Weights of a small transformer language model: untied embeddings, 835M tokens.
Each number is 128 + 24 x the weight over its row's rms, rounded and kept within 0 to 255. Layers, rows and columns count from 0. Numbers have three digits each. The size before them is the row's rms in percent of the matrix's.

# layer 2 MLP up, 1024x512, rms 0.0404, rows 111-182, columns 256-319
105:111113169108142121103158129142130144100155153144128118127153108083109103118127154107151134104111096124124132109102118153159154120176112114143129145161100101133140108180138139193144125109133132
100:171113118092159132159135115134120150174129138089154101125152149143160128150068100110094131106132088148109124108136113122141126143107193169148133134109127082133159128081147163122098120083137114
108:116167146137145137135129150125126148140119133155125143161111081136160152140059116135138152126105104180103117133133145117174089096073120116092130144111143128125125113084159133118167168121115100
090:153115090151156126127157129156119108102136120110118070129144098154139117110143101131092130119122148109083139108142112135152156133130106141122119131124138143171125090130117133120124139108136098
094:162096127153136155150127143162124145131155094131125155104134127129098060120113124131157128115129134167098122104118123106185124093149186118113128116114120130115110133128122127114136157170131129
110:166135119159123131135081145116137159093092091107091113198124145129129170159122124153102164179112132136158140164126141130126099154130110124101178116117154113138096154138136154144164145148090097
091:162139183141141132179134094139126135105089141131140185159115147149135139112140161132146198123113123181176108107116133141087067109150136105137164167163141089138101101139081135107121114152153128
097:163150153122102092087118138152139130102129157111137120148136138129145123101171119137117137073109149140156136119130148108145108136129120131148149140128142126166123177130127068142185131128144148
106:134095121176166131140091124115130130155104085131143123108131107103115126109114113112148112135138099119102141139115090158068130118095146113125080129120166130119124091116125102120116127141101144
098:134158111131139078131141174145110131130125129139109166142111088071120086106139103129149131140154172135112107139141103141098128094143122114089110122116170132136086150160162108087117167154110139
106:124132097110126103143118139133132132080130116149116087158118089156110155102122113143116156135164190138076122119137162089101146110111136112182145085142119140136132113119112173074113124147067098
104:117157108125128130112072129137124190123107115129126140138161121136135106158123151147136146120113121086117144143119158114097127154119101116103124085147155129147091084150077139176129151147156132
099:152103119081143114097151197175132105098179126165125133112116154155140124167107162093155153158138167127156182145142092149150110107111146100100134155112111114168140160124121141132051145107122151
105:096120158155147139155126135108126136133157157132146123177125084123152139140141122117170100129128115112147177108135116148159148120122168084090080132118071096141120119083130121139113131119183136
099:119111100121166120094122196153129170146108114124130109143157103109060146148133086119134139126084129152162145159111109134116121133132094128087118156119170111141095105145118119114162122142103142
091:155103110026152139100110127134138130210125177118137109170137137149113095135099140110110125131140119079117158092124115108116125137141125117103116110138129135142098109081106155174134135139166068
094:104116083192142141163147091105129102093112102122129177080140144148141089144123154145163121126121096137131090141115144110147139132142128141169122140122145146171115174156111104113148144118145139
103:177133103115175129110159137131114129107170122111099157148069096070135134107154141138155117094148128145085169148138092137152128121141115106094100138143154118077074125158157144106128137098125126
101:124119138147145135115124139152126133177101096136090120112072127141067100134137134142174124115131124080146165122118089125114147129087115123124111125124159088151131147150096154108081147130157132
108:129104124123106125106105173106104068128125122184125099153082134142109123164132117132095110133139148165136140145119133125129110171148086113098103091155136150101152091131071158149110119077087149
093:137119105127162132150160141123130104133152157159122118107114104112148146143067116133157129105136171122121115093101113145116125107140113140094170112138114146138204114141226113123127141092133052
107:122138126135136109133171123120129109107124158151147112111135137156105133118130112126117123127147121180127139129132112178145155083139104110115137112138091132092160140184117085132075113151121162
091:137143121114156133098158139082116100132140172130129141146112133100098129166185104124141123144072107167181151169154095130103156139111124126168059149147135108100131126090125120122143088093089135
089:135075146104102161187167101122136117128118140139116113146168091152163103088113131181117173137156136120086140149139112117109130146113149134139091116147107107148077101102139121080135114155154135
098:117152100119149129042148199144118103131116129126160163119150131118119058170073119116158160143178150143120170118123154150110154125108092125124094141133066130101123098131164106122153126153133136
106:154125125105118140097119151145104169143154154102126142105125154091112084144098116142123170144131145112147131098126124144165121087108153152117132136156122142115132138102106121126146171170114085
124:178120131122179153113108084129121160141142125152107134120175123154150153143058084116146061132130109140084113150075137152108117127147101145149108141113129135138103164126112107092120086121102092
100:108130141091127162126160089093132160079150129081124138121142123085152128098118142139129158104084137122164159137148164095138114141114145177102196139111157128156134170145117158134150141110087147
096:093157141106165180138137106132134106135166126128116097114131149092117136109164126096137097112173101072143136128123112129106146083136095137117104109116107116120162156153107147184127137113135113
089:127062130109128120173047088104124148140138108102164165160159131109143143165115135108111146142075126135141126137142130157105104116130105158126126101117104125153086150175019142145152124158106123
096:171094118087156125090122147138117164099197097132131173187128145075141131085063108149137164092152112100161161157134132122162119120152134150105124159121118125136122125131130112098172145119142110
100:145131145105156165101142143108143113139159132155110123078109077157132122103146153124115087136136127107086130144151149148118105107130118182097149117138115126099097117152138124131145126136180118
091:161153123117139135121115094123133140142168146149102113079106130067114102106176157143129116119116148104147173135116150154087137104121108114132157104123169176142126106141150124137140176161128127
106:092129100140113104092119152141141119152131118130098096134132102153084136129090096113150119142148137146180135094159120140106154094139131101130108107152080162151140120106151125103141160128165097
085:133132152101112090116141112114124126107136111131121143173152130155164093158101121170116126149125171156122153134147123144109112101111123116163127146145110103114112120162114093134111123166157118
099:169157134108131163112151117101133139132154154108122130164160128101169111104155125155139133115129125168152140148115115154157101125134116115091136138122139175099158125167099127106116104130067110
094:142096090126127097103113166147140100131156182112119163140064117146143092118124142110092159128114115126082149152103147142142141105133108149138154120091128118124141171183109127150099108099144157
108:176103122152159106111114082123124111093104114132111136115138152194143150113141104120117142113093133102124147146106101122141096144155093175157151132101122146114133141179119129121130121129134167
098:103111112205115159092144125106143072104066103097153118156163105164182118122194105104123144119132126132149141157126148138118149119127157138137106097108162106144083118121106138104138114148127106
105:108122156122147091133142075115136110113099174111123144126159111135160128109152108120155119176068134100105130164160146090129094076143173117078117131117069095150150116110130087182104117159138148
104:137118110187097128107139154131127145100142114133103135141107159116147112155109094136172124152120200115123125138132144155145106138121147118145099120115141169135148132123095162096129134115125108
086:141127088164117132148152118150134075156162130129134155129137097152117179148142098127100138165107120166132123119135120166159121058165162142127127107100102154123126143139151128139109123096137147
096:100122130135099123099085096135122102113119108147156163124156135116134152129187170129136129115092138153121146126139144115110113123117141163148114125122157135149154147100125137141102129118125104
099:118105134104143132125093123132116189129154176113135127137123131112116138119119149116130136128099152135099119142124135140118111108110137129140125108121161137130145154116114095152092125126100155
107:117122132120147106124170166153126078193105129153129133158085110129104059080095131106151089101148154134098118122120141133117141123114118098133100100141085100130144125137138109151136119103152114
106:168112125108143124142202122131121113139137211111124098076138172134121128108132119129169142120122073156140119122122095138127101147113120164157106120133088132134131138112143096138119113159178132
108:159099117158095131166121128150124138145145113140147158112157119155105120162128140119147143119133099110147104133173121060169121131097100120108136128117147106107116115129112129135135184130077086
106:132128168135133127102155084149143128108094121124126126136111137158150110112149141139147120114172113108149126125132106124115105133098120105122127135118048108124171118105111145069141123146184164
101:166149145118092120114126119139125119130106079131106102188143147155135116122111112098089160115151122166121133168098122114151092114093104127113132119142121134127162165105146133130136136140138114
100:148111117186161122134101112124143128102160097140160114107184121162086116131183076132152130131134121143115138159124135146146090101134123125122129111148146092097143112090128153091102158152136126
103:133115061111155115094151149124135161127163148145166116132128117171071110148105105111135140121135116126113163100138096162138139156178111124075121138118160165170116131134131113129147138142178080
104:117129159137122127138138125135144131134119135138115112128114121134119182167151137128128125161157105164164096120125073122126118137126064151153148125136115154087121148117115124113116114116150117
110:123135106160164143143102120124137154094142114082135151153147152085118106093130096123117114099091107128155105129127138104100116099125171188109107146123124138151139119158072138141119164122178118
103:114140130113122119125150151117150108161171166137102095138150105139097086102124149105113094124109116118111094128133110112133099119090108156136080132124142136155133101115149116126097162122142119
100:096112154122122130125144114142140152105123093164166085096121168130157116142105136120139113139114097094125080138127114121142101132048151149094170122115116163131155099132106149127125137100139127
093:125108111166086123140127150141147108130100134154131158070122104124096090137096121125140128137136096155125095124117129136101128114123074113145168161144112129148136139111107154182142077150134101
100:159110123098120134132146132140129078139127133130080128152109126124121109159174163144142139134116119102141123104115145131126142170146146103171117101162148154145140138124124159091102153105129090
115:108112158099091100138139091131139145108161169122137154126160160134107115126147167109136131126116089096111135130130081077129126111105086122145140133103110154132146151128130094126157134105098134
105:155101114148185140166089117135122109155128123131118107128138111100102115064124122125110136171140149081123093113105085127084130122184124142079149112121089098098117128110108115147179127149183127
106:101133131106116072119092112121138113120176123163117091121135138116117129155102132130099147107084118174147147125152136101090141117147118115120126117136147123159088096122129115137122154104133119
103:120149143100102124135130111134110132062113141131132116122117150116117120148138118143149133135115141143145113116113149112138127124159133127145134126149163127112109109143131151110084120131151062
090:099148173139135151130106174162160110139130143134130110112131120129117149169161139120081101105185077149134092163140122188107118101109075095135087137127133133107147174155116118125121146103107129
087:092108113122153159141085072143127164141116120114153130117113114107122166148118083131126141166125153091185105134103127110123093123131142168119135106137145138122116152162129106124114089181124106
112:153131174132165100131109090101124136154097138119107105129116127125128117148117134125094118146113169163152136123129162099111146137139124202128141130124137126099161146121111148100145129184120135
106:144120050118105115102137145146135106139120121093125160117142134138133091109111138113112142133165141150097135133110097150102151113119140109146125131121096122174141116134150135118104197105114099
085:090120175176108121148115174147126170119130122151148160132132101114159126138107103160142127175148148109148111099135108162164084081137182135174104150140091099161118154089116117129124142182142123
107:080100115179150163115128155134130125150100140147131146138122146140116156126136094146134121092162115110112161115132095157105165111159142063107117141148128128120120130137098138122138128188149134
096:104127084145119124132120117131107116115121161121101139174129111098105149171120106114120151130115132120122163142138152101137146149142132162105124148131102153103062134146153091147126124141147126
101:108161121114112135154147124142115143172075099118115158114143118180137080169059128108146107101118155042127106146080114139125159102097124074126107125134126133112129171092116083145127135156168150
115:110104187085142111136138102119142120130145101135157150122153125098086101144101099134143145185188143090155097131116137105135107130091122144145152129133080120112110088109122071160166152137133158
098:163142114090114099154096137130132152116140086158140091147146126156121149096189154117108138135130118094093142118115178131127097094199139104092115136136113144111086134112097121101074078156125141
102:113085134183167166170177141133144098126117128163109135111127108165157130088149150112174088111142095102148104165142090123163120101108044072090116150122119133126137108116138136147125128116138108
# layer 2 MLP down (transposed), 1024x512, rms 0.0392, rows 111-181, columns 256-319
105:121126125091122125117165111115134109121109140111106110158131132142081078122132142132129121119093125146121102126085116138127131148133130144178110110131142143155121146163160122172100099106128137
095:151139134126068154126195147116121096121127123105139131094121151128122142131119125135122103096107098114109116125145129151156125149096129110150139140140099143115129075107145118140086153101139128
106:133122117112113162112108109131126135124107124137143141176112084084153147092126111149111127149116094153144150155119135119151099136135117093152170119129140114099115107145126155118138141158118123
092:100173124083129138125141089119128166117121094122150141128117103097162119146141188126097115110113133142130151113131169134137134116156158118141101123120134108127147199120121131125136119099148124
094:115105122149144085176168098141133128138114164128115121135143166132139114130108179133123158161107111105101111126128108137149094144161175115122158114120108135124169092154169170093148144100150149
110:144099153133154128141134130144127136131138099157110126147132095114096100132145167096128138128119107130153132148145139144097099181162118139147115145133108093144115096162115153149085118114136144
090:122101106157168154116122139133123151091075134143145135152123109201119097157138144115099118119123135144200155107112128120131119077137130120132131156142126124115117150147092139087117163129126095
096:115148121174103145132116134145128106153098129154097141101106170143107130143132126115144140068178105105128127127089092139114106137147130148136136072127147143147146159090161134152079088149107154
104:148151103145065123104145157139132134118161098134099140137138106109148127140091141122130132116136116100130152178149113124141126123162128177140104151132144111112123132133101133131129110141110107
100:167088135070139131116106159134131126168118120078141151142120129141117101139171173130094116107123162153153121132121179118092117097103122137095122152109136146179134158156089148183138166092122136
103:106112159127142125107153081131129149134142112138129146120151115094086138152116134133165078122155165145154084134104180149127135160117129178105153116126106075122160120152143118130090115116144120
104:130121139108140134110163115126126156148116150141102126152114153159123102138168167135123110132110126137106131127073143095179129151076105116115118140132120136122096111125113106145143158153109123
101:146122139146173119188104175136136140101121120121138076176133184109128092103096110138112119091072153142161138143148128134146132149150124075128161141130120149180111144141160123091148135158098111
106:124120131155131118143115135117127171133145151143148096113149151124109125097168095136147120086098125145106151081138099150144113112125137179080143146144109120128149160134120168129099175144156141
100:096175132125111158143153103120130101138165146131098157145110173128108100132168134132101113098171124119123119150133137147114146151112106079140176132126101134121141131112137120149112158125125117
092:109173128141158150161138114136135201129124109115132168153123066097121163114132103127094139137123139118126164154113088116107150130114139149153133112121146129151114130124100148126113124122128106
093:152122114147101163090108123138126073147154149127162140112102146122127107163111164133133128163167122147098087165097167118126140093125133155110113116130164155133134090090114152108126162154152120
107:102106141150150119123137150122133148118154098126141134161149111159128157103109144139181167082159138105102133125158143153146134128156127125143118135126145062085121156129173094145184095101131085
101:124122107131128108149144129142125124157118047128126109080119072114132154142082128136147142081115097153118142172161141132132146157115139093131158137143134130113131149153156101111127070121102126
108:148080142121130153122164115125130107131091152162111155116154159150128079126140131123137083108111133155133144165136152116131149129154145062104091159132147118118128146133122097117104074101110147
092:126133130135142114085113116142125122185119079188138100151164110127166095168127163123092131090142113121137156116145065124124095142098118110148141116116122142061142129133134091123130147081124140
107:121137126123090125142133121139124102123118097128120149133089131207132108111088074137149124141131165100110128099079143117124129103143173121102167148147146152155108134093102131118107137145105133
094:155078122121158119110180149112133125149128092130142127145116134115128127131111122124109124167090103105127118145139158109107146100155173092156106150121144116132140121113098136117115104114117129
089:161140144102090111152140142145118121145129184129114127131096163085111143123136136136094167106142117152134154116167157111117097100121101164122078142141122099135119197150089146074113106165130145
099:151125119129139100156126126115129101113120133097138151095123109133106176116131147124105108132115130070129143133114134130122132093150082160110163134136148172088111135145039159108121163098123148
107:130138129163159151100100149149128094111165123134142143092087134158121192154090134141147159103099129167113145106151159115145128137107135144168122122126150132104147113135131122157116109124121084
118:097151148116170129187089120130121198118130104154108107124116124069119138139082120119139092118156084144147090145098123130123134164182169156161147135121099127161099107130087156118162140144105109
101:057115151088147116161088118125129173139122126130102126093107110172090142167083101132128145137136160149101123136153111144102136127120141139127074140133163114156142166155119149107121152118050088
097:083143123122126114111148138130133140133146125104102118195125065104106119156122167130128136149149101149119128141118140107117115106161141141123132121144156102133148138134153137161151131150135114
093:134113075084118117104148186125129111112110104127106105117078169113152173159127161136165134111110148096123127091142163155091109118141149143165138123120164133121167201145167128140141109145118126
091:112153099125106097089170118121131125127120122127155149111115094164116144119158156125118139137093105114135128138069131121113143144106111122069104099137138166139114129121128144114165167156146127
100:138099149151169150145128186132137158106158084098122082110099145125139124109113167115118123156118121134098104079169126114120095130137124174128109121133095131167073074130143154115133131152143141
092:079121137127130142192116089125113117128153169117098116096153136073102153150154159146114151095142128115142105128129119128160141167116162186104132143139133169114134173147122151111124133109075122
103:146152129139118103122121167137129134131087152126110110105147117122134064153149154132090133095139182133157119137086135131154123125136159153160180109124108131111114174166115172135137097154149156
088:177109174128125107123138075126141110144115105138099132102126138109107145109103148123083108103129089151120146148089164133137121140129133121174136112122142116099113115134130142120141109114100141
100:113151117169076097176124185121128151145113163110173081109110156150122134154136110118122087130125106114118133091153154142156108113150157139141138141133120127110161160114108140134148133154107151
093:109122138141141140135151130113126123092111138103128178156098155199068141124113176128150081105149129144124139092103109124112153104068142105100143134133137096119153181142124144139103131155193095
107:079113162163119146146079166123123127158130080158123146129135137148093128175118151113094125101160071113121136158144095122111131140153149130155133115117117130117097132116152073124092125114102157
100:126146099154100141115147070120126127140112174158116146164127101119108113144178146130168150109149124121092128122139107124124112089163131119105138131145116145121095178133137118104150148167165132
105:174163135158092089148133181127123103143111115126122156119134180134173172104097128131152128150122154129093115116168124130113120127117141163127157126134116087055142080107185104137144186162112120
106:150139128126102145095133146122136113096083116146097161144156099151100136130162092122170148156119139094153112152125144142152117138146141105131140137122143143091118139133156144125092114106133120
088:099144147142110135136076177138131095103149172143095068141133129121126130124111112119115113138172157129088068103120119107110161118120144132136158100134129144134114163158096135115096108157124096
092:114132185107077120119156103124122158142116130112126164115131166127124136152053112109125090099112159163133144110136133134113148137119124133114167141139154184137159142121088096159105144120103157
097:141115109122148137128080125112139121116130140158159106173089124174091107058129116140128127090138185112132110105139092116139141145123100128114143114127138092124164129097126127123155125080137147
105:110138116124142125148080139127133168143129153119131119168099114093159114120126070147110139139157196077127103104130195108090131113120109100134126124129106140138133149112098155116116119163152172
109:118120118101147119135136120130126145112156164133139151101155136140154115111145169129112142118162160163155120096147131141171126150150153141150103138133120111100152122143115118105082145165158166
109:111104111119221134149144095113117122168103097097093131141094107128158180113161186127126120131111142149163109093067093147096119089090143161118108159136130120138136144123151079122112125179135110
103:136112161139138122115095137110129110099121149151142196156086092108124116147111098128194120189122200135135145104091124106122157149095112088111153153122152142149138108119175104131159170142126134
100:105115143136104113138119128126129101147130117143125100097151122100098108072110167114110153148104092127134142139120120133109155081114116166118146123152140146177142144151123119125114123128135108
101:132116102144110119134090133139118135095175144107151114103155090105146119128161131140125122107107122103101158096139125138143131128141134136112140161131119120127112155109132107139089134163130092
104:095143166091145085125171151143131162125119114160153137132166065190083130080134169128105147127112107127124148104111078128127137121110095169128166133121146119128145157154161131147118091156170129
105:099158106096123120126190138131137134158119144148130144128114056141139115126124084131154109140159073162132117151102122118157108171114113175088122154127145073149080096133119134103135139143111125
113:098161102118151110174141105139140140106093127124129124125118115146191111105156121122083151158139062121124140143192107136154127122141092114116128106110105119151124095129135144107113188105089181
101:157119119100182182182174117117136140149115113127141158125078091101091111157144130131139137105120130132086124128112115144138154106110217096089116098123118134115138092129093138133150124088131161
098:160132161127128116123148138132130119146102063146112145166139137177175154145099120125151131123147105110122110151109087106144103112140138143119132112115097123149116169122146092154131080123131102
097:111144118137103110120167136144125127096171134146089098108108125075100048103128154118166121097113170165159150081126120105119128138177140119156146134133139092155103106114149120136098145109113111
100:164130114125143142179104160139131119161121189120097109126108141146157105130090131118133116113078153123139121138134112109119131087108124162124111114140123075180138103134170128116152104167127122
112:131156100128141126128130181143131172135157104137121117190141068155103112118115142140109129104112132121097163135128104139148105126172180141092129129130091130156119151124128079091128112123186099
103:121129131144133119141122134120120155141130147133144136144120117093122163138140191155138138112117128081133187129119100156097130120135133116104131123115136126142139104160091120149177144132118138
107:122154130109124095132148137121130164141162086145141148098138082114144146156152151128128139136112136134118141113187148132087123112082163096143081123143148123156144097122106134106117115127106120
101:136155094113144120127110090124125120113115089141136114105103148140164131194106111153120115181113148145136124133137117152141116107142100137181104143145128121086161070129116171157106128109115127
095:147150132144116124130149146129121115176112145137174152154174112149107085130109104149129129110123139148094119140156130126133134142155115125117125074126096079078130146098045173127136104118156140
085:144147096139192117119161115152124137123114114131150094100115092107112146131160108112084105112125120114141176112134140140141131131184102148180173135116133100130129145120133168110141145145136148
112:157118174124059158145108129131125153142106133068196105122101111107151112104136114119078138160154158142147154148133137124125124100142141141132143065131094125150179131065164130119138113111125129
106:131185144129124167152148115127119148108138126117111118127103109113130104096121133145094149091124117178075128121135129134160127147139131140143158093114092117106148105142120169093126169186130088
089:121154138131110141125152175122131112107098110113143144144151190146147126162156175132134135060171154080157109133134120115114113095107126151112094110139125212194141161126146110170129122128191087
106:123106151110148117086132140129125170174125153156132156117142059126088113131123120124121120143149159123136154129096093130101088097143119151122158149141107091086155129120144104120143119188114139
097:128165125096144153167129141142129137099081140137130130185114117144163138153159165117123158137154110131168143119135107104152143104105135119140118100128142134167158136168133133107106153155127114
099:193105131112145188112129155125119106128150128122143155143193138129132121146113125115089120117110097154083108094133126121119144170144154121102113103113125092111172118109112103111134140106151122
112:116091148100151117151108128141124175128130107144106139109133128142156160104128145134117104115123124146100150142168134128154117148187166130164126139131080137172116141131129148129104118104119134
097:119118097160093123118165110122130145075162149154151153130135077094111151143113148119112136085135133142165150124095106130156106150139079135147143151116138108042104112131106148131131112171149139
# layer 2 MLP gate, 1024x512, rms 0.0411, rows 112-182, columns 256-319
100:113148132133110124137133138117119134114128121131110156134164193079101153123156124157102134129111089123137155139113095126126133164118112102127091118102184147140091134141096102181116107148108121
108:147114142158051115103140109131108160103086135093158140162132125109165139138137144129170148101146145191126166146107092116100145133169129160108119152123113129136112189145136079087133142091118144
088:131154130106150144117082139116135104176140149147174128117139105131096101151112107109110130084156120125136129122132113143088127108086145096133117121121114123089118133047139126139109095143164138
093:143147156126160152136127119132121090130139130123117127103120149098178132149131109103128131124142175158118141152102105125117125100147104156097147129135054146140096144127133098074187132146146173
110:106140167122132105095142162135132125099065162112142080120145161109102135107141115105123105159072166132207105129125124138132115126134117112133184122134117122140163143162135111154148106081174122
088:190114154137110114138139113139126192150122093116110158130151158166177130152110132114135091079110085115076132103100150126182130167110138128137115116108134122126124108116099090102137181139136112
094:115127132083089082149118152093111149075122186159110119153085107129136137162122118118148129139113146106133096163142142138141139153113128128142094123085100141107120107137119121158170144156074156
105:129164174124117140159144130131147123182110128129131134108138144146166141153091146116130157096158117135087112111154138128148132097143172130122147129122138157131167111120126117073111147131123086
104:127144120110096108092155114113123118127183133115112142143113126135135121122123108129148129130116126105108117149151142101163163092146151148087114136124136108139175119176135083085113129108136171
105:144132163120159146114150113106137128127105149186154091117145128136163152176151171132106084147102126150141097139153088120098101148117117147116135152174156105120136096112107150125101080130114128
103:121097138154138101125119132100113133163130083120118131149160112133147139132132095133123134125087140099127133112120158129091125134158162140125167106109105130130139102143137140154114122111139171
099:147132154107103118123160121118125209134116138109116207101105148119149158091148153122097144100129120124142139140138085126153114091117124145112133154121145177109136089147114145117097101126102113
104:147130149169132107138133082129137136116125111117095145108138124126171172093086158154144133148157131163115059103141107160127110122177136122129152097133114152127157104149143089198130083147173099
097:102133133165132110117064090096133116147145105133123101124166120101157175139111128145116099151126119127123104113132139166156152152132127103166102131133152126134150159146133129137120095187098102
091:145101130119145124115200140156122135103103132098129154140142122140126115099168116132140101102128174104166144105095148138166099104077116105158122133125156106144159115144096130151094133138111124
093:066100122122148175113114098119128125145138091131143096137134143129148114178102150130146148115140152115148160124109128111116164126153168142122104139131111113128103131099102148114151142144118111
101:107127153139137148109104092104120103106122138144140165132146136153103101139133116153098110122129101131157163141117155112091115128069078140104115119145114112175103105146121141077124144122166147
103:156068113155121124088162144154129147120173094122130119138135141118135182088129149124099161116116115133085143128133121166125170103151115127121170122133147117119133098154129094149157109160137125
103:125126159155117113162113131139135116120082107138097109086155163134098099089109087125122116124127136152099131096119167128149101081089135136132154111140084106170110179121193093129102173125124115
089:146156103134103133145112136141140142123162144126135066120143130115134116131086103113081123112139141113107146134153118128142116118161089116109168111136125136121106136126122126101197164140160148
108:116145143138139132134142146140122133160129131129141125112120132088099132130145149134087100133135118116118131103117152108166121170122073159140105135135138104127197117123124150169112113097152089
093:145141114150135108130163139128106138147134127121116146126144115083180101135146150139084124167148102214135126107094124136170120138118145185115120130108129133136157084134153115132153167158131127
088:109151143120116107142145091127151153105115079133176102135122133145115124130086126133109121146110126085130165151127081143105125134081144072131117131148096107122105159113121132134125086095185111
095:103108176126155160127156146156121123129129149133172137109109102128097155116096140116128099148140180139150137143141068151140132116087139133169142133106122085084164139164123132120117122111161131
106:114133104131158106108106107128124130074155155152125132120111188094160142168092132163085105124147114089159084121125156135087111150132157162094096147130194147123133120124174110139149151112115086
117:103127136115099126142144143120146132162092112121105124109103081105129089134153142133183139121132157111143136104151130101111180151101093088190109090125090107118122107127088175123095122123095107
096:128141185133117168116115115121123131119120097106099128116128184189179118122129159157119138117136101139120128105177136109122101124159158130131156141117122104145095107139143126121127158111122082
099:154111123180108079110148130143128133136148114151108128134116099164118127107104119142128128128092154192120129154138150098139175098141166127109132138127157090143103119123160132112138128112089100
090:139107078140113120094148095129133124150143092121107044109120134149115143171112140088121123080072175097128149167134129159087124117173097144128127137111115159100112148123135120124164164130156142
091:111102152079137148122158127137123142115142139089098115156138128146123183127108109133108155165088129137140120131123163134160102138129170142127127132122114138152090130106172138147166152136136119
100:137147170102078104106122128096129140107099089176138125161098124143115180102137113143177119129163104149138115124119144126121118161128144085112153127118214163118128121100143102166133133099135113
090:089142163126128136131113132117132107136102167085137099126150121148161147141145100141065135143073123074169126148111100101128150178125128157146155114127085128166124132122132114141088132117164117
103:144155171146132142145148195131131099130145142152109172135130113074147162137178144136145130115108111130086121115107100104151118097132132151107183141121120120176147117174130169135109137121128134
085:189155130138094111122108119125109173092138114118137144135171159097150129123143110175116163132149125134169107151138126135144134138104181083111141148133138087160148114148114113085115132147115136
099:109110163099097110128147125119144121156135111131106090157112162143104135199152132120154121120116101157158124106134163102129110116141144160167193125123104148150145177135117122172096115135162146
090:131125165128113124126141142131147150150127129147148110119088102147133126092112126099128136142137150125114156089119143120167115147124117130129106096125100072156147122081080114106156104146081127
105:105151082108122118138128100114137121122120133132089134139146105157144069080120094094131143139115103122117134164122126086140160106144095144114127130153125153136061125117137130138180139097099119
101:108122144185129134109140102126112125156066127148110102105121132131160124144146117135121129137153117117114154113140158130107158134158157087143125129137116079142177146101114145184140129173128126
103:125085118179110100155144181125133139142139139141094119123114099126196149143120140112119131154125107161107058123147121117131082144112096114151123119130163133142183058081178139143119114104109091
103:142101167109136138153174087132136124118153153152151135069124103128147164117135098129143173152191117088158126127139113170158145114138205102159126112115108106127107131113121122148122108113138130
086:158119111123124123132116072129127121122138106155124150157143156164124130162115127158150086118123132106056110111113098126160109120102137135083104113136132163188156134145108149094131138150123134
092:149121118096144163103133131121128142106131144110138128131152114112100101166099108106138127141145140125108152105123073096136137098094164102102132109137119110116129119159143118087146168124130205
093:162115130119124139138096061101119120109144141096119130105128124163138151138167133139102134126076157141125128137109084131132159172147126153123167098172127120129106126103111110129150078154139119
106:125099129124129158114103123126129158151110138154180111096127153126108078153112128101140132153083119167099172133173158146144139112117178104140126133144094085107130135076171136167116093142126114
109:112176110181111138106117139132108175115110088093116158123143063091164139132191099124140132122122151188135147151130084114156150137148138159142140110132128123123150133119093108121136137116108101
110:117130130168135157133109108120122115144077113154156176131090141135127083174124164147167114130160139143126122168161133130152149138087109119174131130114125133119132155096112117109108116110147110
101:106113103117137154105071186142125138103154154139144106111118120162162128112105131133171102103150147159084144170108161123129108089106107152117170132122118094123109105111146082116172092114118158
097:133079149133127138113129105107136150089125151122123148122158114163130147166103145132139128161094169143106123137155148123096122118144146126113136130114124123120085164083070104106174125167112121
099:129132129135116145180116090124131114113149125101115116152096139118133119148120164113141151075124088109156155132151155171124101107120143140071115112111119144110087122155120120107140109148130157
104:179155116151103122148131120137116126129158148126109077093105125113104088164079111115142116132138156171149152175121171079126145122117134117115083093124154103150101088105126137147121107154117129
104:138181071092097166093127136161139096135104133111138145165125101094160130138114089119125125146158129168095111159136104136096129131107113126139147160139105108151145110127072125086140130141144143
111:108098130120138132117152093108115152163113117098095076118088092120133140128134164127180115147100111179171065106135097127137158139108134089135103143136148097141105123122118114096192106107106107
100:140136106084111112118155116124125115141088104130164139118171188146150129108156153166104127100141106121166142140118156118181156148149114109127133115117156144109135131147121099136080065175118132
099:182115168143103135122118134136122136144115084130082174157119137146143160149133143099163122125155127127111165155156102113146152147158148088159122089146134138135105184099139154068135132128145157
097:125095123104148132095147111127126121163121117126127080128136155113133177138137131123116165099099089145110103141098144153137111119223119170137168124126140099121100129096141120150134147112133125
099:131161125082137140116111096114131157121158101157142096105142146106121149123163136090139130112136121127175141156119139101120076106159141095069116105151159108129131126203157124167131153143092186
112:173113115150145132166093085108147106161135137101108114078132147089133124128133151129128112130117114112137152136144124149109154156125167096127143110116135109161100110166117097104113130140138126
100:098106155130179116098121143114120128122103100103103124163150131102100173141137124128133146134105147109125109135134136139078146153131166125101158150123141096119096102159149134122137105137146161
104:164153146109134069134133137120128165106118120139122127167114158139119114088144142108107142132112106121173128138117133139137123135132150136100151124115136136183116075169092136131121172133125175
107:145124147056134160092119106140119176153149155091151129111139170130165125159133128146126130142095196047156104160132154131140128111121180155124131145123120087130115175088120109097136099119077142
091:104151143116129143110140084126118147119194122107120163186102128099088111149168104105137161109171137116124137152115148127113120137100088107140138144134114152118170116167088151150147177151098116
087:115115156114139126131136086140128135147106125104158107113123111068109172094154128144099135135101161148135100163106083128098136149141079127156136124141131107109155109175116170129098126117124141
112:150112161129077105117139117112140131114160138127106163147163132103095112148126137142138163149100121189132130130112136141093168178152091126112131106132165136156111060114105119175130108144113135
104:104139159095119140168139097092132138152114106114183128110129144162137114139169115106124068124122107097120142096131104120112133120112112129143122127131124149134084156113184125157143155143171168
084:127106130101136187095097121116109176117145111106152143087123165168119178138135158123181134152130130137116154131108119122117148091120177117107141150101099122128128115114127107081099120112103140
106:110134134115127190104108142154128140173084147158125146088131161134135129105167062108147086098167135129131145150164144092125083068108172126145141124119143112088120123128126156151139154139117151
096:169098131152104138129167145106115124139119152127113124159125130125095130098173120121105146123113142137094212159163162124177148182167113133128161144128139116127072122094130135088111132108134110
101:106122100194106154081119142113132111101177150135142156137105139136116125098150115122116123179160124098120168163108112132091143134152125131106149109129148092172119125149141103144148161123089137
113:148129088125157145112139140127118105108102120142130122148116172140193123142148127133090123087109126105128111094124082130110122101147146080118132140100099162178140206122120132116161103137103155
097:124159149095102110106101116122113134103115133083096102170129133087113134159120174152099144129116162121092147122091148106069093142097149138099079147141167158142125110129124103134120152138156097
104:130119106141151105152118095099127145126128135117118110126091132098110064074113127147148123137134162143126149103128139085123146123157154089076116143140147124081131110172134131147152190106115134